config.toml
n_layer = 12
d_model = 192
n_head = 6
n_kv_head = 6
head_dim = 32
d_mlp = 768
vocab_size = 2030
activation = "tanh_gelu"
norm = "layernorm"
norm_place = "pre"
norm_eps = 1e-05
positions = "learned"
qk_norm = false
attn_scale = 0.177
bias = "all"
tie_embeddings = true
parallel_block = false
init = "normal"
init_std_qkv = 0.0234
init_std_o = 0.00477
init_std_up = 0.0234
init_std_down = 0.00477
optimizer = "adamw"
lr = 0.00249
beta1 = 0.95
beta2 = 0.99
weight_decay = 0.094
lr_head = 0.00564
grad_clip = 1.0
warmup_steps = 435
schedule = "wsd"
decay_fraction = 0.602
decay_shape = "linear"
final_lr_fraction = 0.0
batch_tokens = 16384
seq_len = 512
doc_mask = true
train_tokens = 109200000
steps = 6666
dataset = "wikipedia_en"
Each number is 128 + 32 x the weight over the matrix's rms, rounded and kept within 0 to 255. Layers, rows and columns count from 0. Numbers have three digits each.

# layer 7 MLP down (transposed), 768x192, rms 0.0832, rows 702-735, columns 96-191
152122077129134132165044113071123159080147182134104188175128112095135079129163159186180046213062156137116111134111109146149152136147169118085066114133086110125153181138138091131138073084003101163152174185135155107168210107175166123087104174139113109084178079178127108098183116071068168122
185203095163103141140159129075202115129142167153090113085129181149192122097195135117166202139154160109098199120152220109121143178096098132153121126116121117195171137138102164082120142146176127079080103080111056171116096127110143143129188177150164085155144101161120196091078063116123171125
148123191108132105064147142114047152111149218146087140117166147138154171144116095103236125157164106183137114107105100139159056118103112162121095101150039100166076129065108118139132147178102131123085195069157149105095116123126147106095128106063202086162135125128132098134091206134091102135
095173115114084168188135132065112085163148111107157110132062115122111116205151121195140127117185131116168156149140179076055157202144137108116143137132090160097190056085106215071160161082158239097160140187103098105186044118078125148150142173153136140110146106127114121189124084118141130169
161126074076075119111165080149074138104185097170098165137090122142116149126125106115128155116102180141129118113106110170181131155129098216124120149199114140091063143197121119089121150172181161097124128137168078053091083074097129114106181171170112163145129087140145121137097153164093150128
154117154098137183090119160120106070157127113141130179125127148148170084103144105113118206157055152131090128138142136116085125145151064155103135117105180099105150118143136070150124112105158149129148060147156172121139129123111123120155150080120123115116135115162148209115088112119126116148
158086125044115094160142136173138142097154182056170102136126198109093120110144096137084139102118163172043126131119121090152145102074143110138129124163123135129130104147119114143120108101138129158175128158166134189159142116119188102181140055146194075080137163133165222137084125101101119169
090107083212150111133068112081095097105148163201114146175146107061077105053111132178092100082153137152209141165113088148159101164110090153086173129201157188176106120135212153135076161110122236166102097131166177140147156125181110149103098139104136122116175113083121157084156113097106116133
149140148175124101123202193109134112141178153157079138124091172124077160142166160121169138150128175123186134126181182118098038081101130125057153087126139126212125070125101106176146162093179126149127143139179082157131119093108142119133120089124132138150118051145099153119072184127115122114
147086124113119179123163149131181136104123135116130158134135138124123125079146126135085070126108099155255152154132112092101117112136166124121111187144115166144101133117114089138017116095144182144155141157146149104143103116145136144141150118115133113166157129142097134106079065095083166124
140067078111084095118158105133119125154086111143151098162115104124214116107114162091146181130199104127151076069139110097158153148177125063176072169176129114167098152128121112147129147156089135158164138158140168060073092145090162167102112094127094092225027090123187080185163072099172162120
204180142104119142128136121127124128112139149165145129153160105130109122121120133197131122179113121067183119102174071196143118162162044092113103116155151077089115185113182155124096101052132126124053164157104071136118126167089094099133088074139144146172165115088146125116085148096085149162
078109147181125166017148073095100036116149060157120102109132152080134108148116127093112144130177120162255138145168168085109155111151104156123104171053150092081104113169135127094170153081106119117115126144181128166111096207110187094138130083126085121095119181137192113096118154103154104085
195076150123091144171128110070116207112101130109137105158119137152084136096141135111146141171115148141134114130122151084113059128144189090142093127112100167142117137152089150080160135093108177117113131108101155106155131095092145130166130151100124062101125128139122121139148135124151135124
126136134161123079154070173101087113153138163117136102096086118131161132106094114130116088095172146106255086048136105144142151177112140113088181195124114158129154101128101150154076143131079185075166119151113193112112101022163137078087105110181096166109102098153157148173140118159122054132
146135113139143110122156113140136096156098136123120140146141081088180132149109184131125103142168140073209102128155092176158145125131092136115098161158107097114091126136106108089163054123086136116175110115139153081136114166140112152162165136189125129167110170110105104068159122116058127098
182122112082159125136146157141103145098141177160087140121090158121137112108150152102157129190116130120144150125112164133067096125153113124133104104129099182138154163117144137141155075102153159133119172121106119126143125089137124116175147112110135078065113138149085156147099100137110139160
118141133122145144151114075133107111171134140077112133141134144133192120126128174069176139146120143147215155140088137154103101141092135123125138076139100122081125109154077131165181129102150136148100089131160164120166096195131066123149126097200164124143103166146126094075140135166125093156
152188134162159116128133164160081128105130141195113143156162178099147079119113170130147126166108145100255112126131144177116162099122035109121093135094140092112122091080147097164120099092133119115100131157144135092146131130160111074160123130151133148102109082141093115147168125104121111133
139176130126248142140065161112111081095089158093153183115148178103169132130104124131148120205185154153249043130188115099077177092167147149152124126088143108087205084157107087133103123150112106104111089104112102066117191122109086166100153139103111149125048145109093112190146090126174059099
101151175117180117141131132125102138122108201165127106110151106134113200129121135159091125156166164161255111156144164135163137113120155090105134136146165107105106148112119149125104119135131150174115123077109094153170108136090150189143112136108119152115124089116094111093101153112093110154
147196111124080089126120045103112153181077141137130119102167107081160131131139151174035165136187167166242155079120146179141103125120108101054135057164125120154141096136120127102121131200087126076061186124132147186091227119153118102108154099119147094105084089126105158102109131137117143210
136124154090124113125173116141148096096139168177122175123122114110132133153121100170139103139180123139110152089087145118098115144107143126133114091064150103136100095139145122104146202158169165126144181117135068112099066125082144106105143187148156153183079139138128077125090133119127127164
161091131140177061147041098136137124115098128206158126050137083163139133178191161162124107158149147079242175090216119149116148144170124147069096111130132071121102091123129131170186186151100152153060141161100161083146130112123072161135064165074126107170103150125055174066177163131136111039
109089107102104182075136131097082116132139175204076017148208076117139106121135097082146169115132108132164155110124092085044098114113145154124108190106071128143161166109188124142113135087093156093147131146120131194085132100129114138124165112205140123150141159093106138143139180181130172122
099104098099087174096136093127142149117127045169150112107119128124102176147075130120180129116189153081198148091083101148178150122112164113157086167087172151194071164181159172119101149153070160104139162092114132168129145145153219124118104134125103159149145135107213082154089139084170136085
193098227147051131091124167103136158106100135154116112147097172133082167129211130125164171106220120128192144087171091106106176111096084186110185134135137120127075175089140145115094165139091137167114135158116190204132072104109119083147143099110120194137141130133176109110085103110080082147
163115111120156113119077052125114108130132122143163080123132100129091110137183129091142188066117085132151122103099145131130150110098131113094183133124145120158082111122140199194164113144147095142050093181108136094095137150150119116118136176058123107108168116138083121119126123110157129147
146102139076127107148107125126156111093145118106147180125090168158066133157147155169151164085132093121142111149139096081125208169081150195202067135112160188164133057139195165112127122073066108135151066141109152110167094127079195092114107085090140127145019176153090179106154068138093117168
144126085100116103154136099103053132116187111146164120174058121127163114038122120120154100078103101094144078098196178132110113082130178154148158158091145111146166161090089119143100149127111187143144097252137141061067133105131147165090087126081115113131098067139114147126151174111245142079
130158066109049163106109098119138154099172146128116141209176094136148129093108194116104091175141096124154153120130150169124070143145084083187111043190120034155083162092146129144240102111125130132109179152154071124095171097160140172170123139123139128204217162158165114087079142163054178152
141148153160101164072097139146117079202127072134093126109145132112164113070121101146145103099124125123172173203122077151105106147109121103116117188122137123054161084116100072099127170100105212081048089165058120086172111141102132128112156115169168149126165106183137137107109106124154143132
145136089165211138094153127173124173157132112138107107121120190135112134195099138079115116110081151071083174137118175145172111124174092110079075121140161137126151142143089114099161116125140110108077083206072134150180132109159157123134162143060112116176143152145104102142110120163096150147
111148090115142150177133126176169130165115075143152146083109158117132102134099110129155127091113072140255110089126170162113156081114132120070098154105131109087151106177164136173045135137116103163155115121129134092190089167161125178091119053135169106063068120160131099074151121100087133128
# layer 7 MLP up, 768x192, rms 0.0888, rows 703-736, columns 96-191
146149203157131107126052089174062139167147130164090062049150121131156149167136166113098139178120046102106105155093091107087129125062163132161115123100055100181182191139148152091167106136089095080129145091139099084194101141116149188062139095233071143169127119209102182126143109110140147140
147080163116115139092179145132122068173080116105128180021126100184022084143144080154118146088084119204097164162130103077150145115167182175138218078162176127125139166159148147086147085150122082146125076127121113139138145221141105177138120125120145207164178097164100178099133162116088155123
062089135108180116096080086138072097133087123026193128122116226152119071104151175175113143104067150185085112146074103103083121108092167108102243108120143083156084144147136138047124124114089115154141161124155063137133139130103151185163096164185149109086145123199088240170149139121102119162
146182196094124117138112139142174136134127162095171119102132161168167176134113162159146149135181108096095167123154099139107133130096149071144103122119185113134166125138147141198103115093104057175132096126095137146188132142154112117075119092114197134141137153100072128081134067110172122158
122138086148095067130114123140108160094138112105161123111122146105120148137126099143079074128114119082094159143107150133135113131105163132125173134111070156118182144127097194124122107123122107096009131064126096161105131111113174166138117130152138137168087151169117102149139148149080182116
065094131082135162115142199213104125172178139162145100114112165073072159147106138143190154160060139141120113127131055115130104170130096097131135105130075155109111154131108099136157106130113107118087080099108069122200139147166141186112237119198193181120125128192066112173112147092160161137
131091238066164142161083173094165137082133116115124177129087127099072132196138129123111139146163138146108154099147103168099155039134115134190111097242064169140144152128188171100200112134112115146133095153072156067090084125088152128129098142148166162191114165168146214066119164081110159174
138140152108173127158125089178195096115147109142135116102144186101178181124104107106122142100157151110094101098140129156146131057089149140163166133098046120144113162081082131139153132112094127152121131095041074113143082162162175150113147120148096144107152144142157137104142131098142144100
127135155162127100170124138145109101124144110143123114130137150114126107102098112088153175127100119126109132146123137127097145107096127133139136154133129128102154136117136133182134150124106098145113107119109122131119117169094127138093107160115157132122060106130103161179162121163124157182
138161176137061087101192189198072102107185146091087108098110105163113196131107125174163126122083092117105185148138128063065073127162173061148244102161080108171127157132105109106150031131133102172090110102085092110164146139126163086097115116159124124120195134213054108158129140148110176135
098081155113122145118144131098078141102196118094110105051127132142141108160125193114110164121148134121119100148141141125128089107089172096139161111144093072173202090185112140094128108170157074190115095088189159104157151114126150110076105159138178130150086116182127168141139149119210120101
067102148126075066099110130129107154149085128142146119145109144105149153167064137168127148156041119163123163130127111068147117122088150089140167140129094159119118151138190113072153123107124115136128154141140107130146136101144039205086212135125174150114141141080127182083193130161179085134
086160124159166137124098160123103068112132077142111104137151155107143099134109106103131137150123144108099174138120121128079147092128121124125140139161132101160178185139171142159135116147137137148171139085109112116125144120122163139161114170141119151103073116093131163129101116158117126135
143097202178105058147134207174119120121194086115125125132141148111105134155087138144054148169134121147125144133116112091164095154089170027161211083097140160126129083112143151087155128073102135121107126154130091150165076117173158137097160099144149163124154109144102133173158131115110111182
052127113100126139150131120123152151145166070109140190125156140105184096114065146140151163142101113176102084148124157087170135161115141123234143111140114134152132216173135149145150135126144130135114083120108161094097113088124161123164154141183155151101135157208180122134128106096092114113
111076151091097045111119094137162104123128108133130096067106117100129143120123155176145169140119118092107115146132126096150163150114159162156117118123146134101116131144155069149129150163149149145112132126088149141154116136140093151105115127111134120154164121088121116157154116132146127098
128115179072120129120140168125140135145136142123073135118137163144117156152064075150107155107182171128115131185145093130152120134101151105140199125132165114110184089121094132093141159151141061154108116119115082163077120117172099141117128119108082117073119142096190192127119137070148140121
093116125098155127136095130125173173132105087128164152135107101117145129104116145099156123116101156106115127120097089166108135157128156118139153123123141145175093157136124129173137151096104109104122119081123136120097089128119117114119164084153115168101116108123123131147161148134149134129
118110172138123051186071131100173106122170116119141181128097128136150110148087129129123101095061106126122095132129110152176153146116143139166123108091062176128141123167170102103171074167153142140136188122079116121111130136120159128145127110124117152133140094099183193175173111047116115154
115130182144069111146105089125138126187131134139101173116114128123119108064097189083146134127128120085129150139111131199048118133069123204133108118138144119167133125193120131093158157115162137145154052131130111086125077115184164109140129182169118099123144138122144079124133099098128157109
088124132118146087108075147133135112096160136073144097160099131108135128022112117121101176171172104150125124109171130141102070090106139163156125134099113131191183112130101161105131109107162117151192074116136103150114059152094142185129149182113191144201111100200142135134137153087153110117
127124130155150132136034110171104183137182149134150118077072128143102154112084113168110161109148091180106091188216121139157035090097185120126110138142071152136101186101108117152144159132077135154128130132129135148147082084078082153138210197137083115100133103155156148114154158177137127125
114096127140199128155065140150103100168159169092098139144133179143096119173157178097166160193151164132093084205117116137080158098088110157154133159143175137117101071218143141126151072127148136165104100123089162121177105092094088122052174151130153104090097088168131138136121107154134126220
106138130096103118145151203119115168140148058088156211144144117140128139170107151116095183131100175064115151134193065092160117089128160138105146132190149066135151172132129112150138161147160149135167086113123134058133107196126108149108122203091189148145112108132129157172086163145126117129
123111119137068086148086183114130182112110101076140153140093126117072128132072134194071120179095112117120175110115136127158081095136118143095168107185143106180165103133124085144121138117130075197180051110168109122186154146079171161086112158159214177153085114202035152188136121104144126161
103115134162142135178148134187098152165202079154124115106126115131117122107140126174163139111063166150108103109184127162095096141125126096079137123144112116148115120114100129175127123109058092150128055062124104076129223199116092160098181145164195143107084038174163183116111157194168125107
086152149095102127126126111149077130135075126076137090197131188096109091083087142124153164115084102132114094135115117127087117102101150134130201116129094121120139154148061166092135097087091098206082112116183115126144152156147119160089169167075163133129115109136149099124114160140113139147
053117177054176133126119145162176131190160144171116163128126155012182120119126092139176126162135153114107110114156099155130118123089163103143171095117112187213129161207138123195167136162128122138092137133080092119092083136151130093171149095147113143109108146079123148090105140061100119089
141112164141125148174139112192072129088174081164064069036169160163084168152061123107156142088110131113101133182192082166116126107103163114117147133150114164117147140208169214183130102112131127214145084080119097155152156181069130117121153152193150132145123107109090200109088143159087084187
064015151147203122129073149194147140171108085114167115156093150163091096149137148095083196166148136084110070130139043085166088114164142018224126113087148192143151171167156131168135117062159066136185104102094122123133128125157113137180160160156163224090101119166130095178145162096201116140
152128220133169100141059115150051122112124153116083126092103145106074116122146116103052129124093075164122088136140124114149134122141136152191134092130119122104156162178119103091166097152116073140123141087103108084189144146096119159122163142151100169130193122146085123099128071099125125167
114098151097108110180127126181149166140143140129159185116096122153127104109121120183145138119135136158089112137183076103103166168102143110112157132105147173147095140167149110165153134077130154094099116120095105061130106213141076133106159110122102134103131114179174132174139155143117113126
084106145126063094133156187113106154137126156152140158080094128148127150098154081075103154132102077112115154127062118117077064161077151096113190135105121188116185090132120158115157148107158084155147152135090128104131121115150106137109176127153091147166112130142136176131136089145146139149
141097192140102100138076119092101089140141143096097119164160125088095141186091146075150128125163054164101112132078100089102121149149146081132143120081128215153158185132184146153137075088106112175106116153075066133090145131148144123194138179170112211042139079146205108164128107058083088208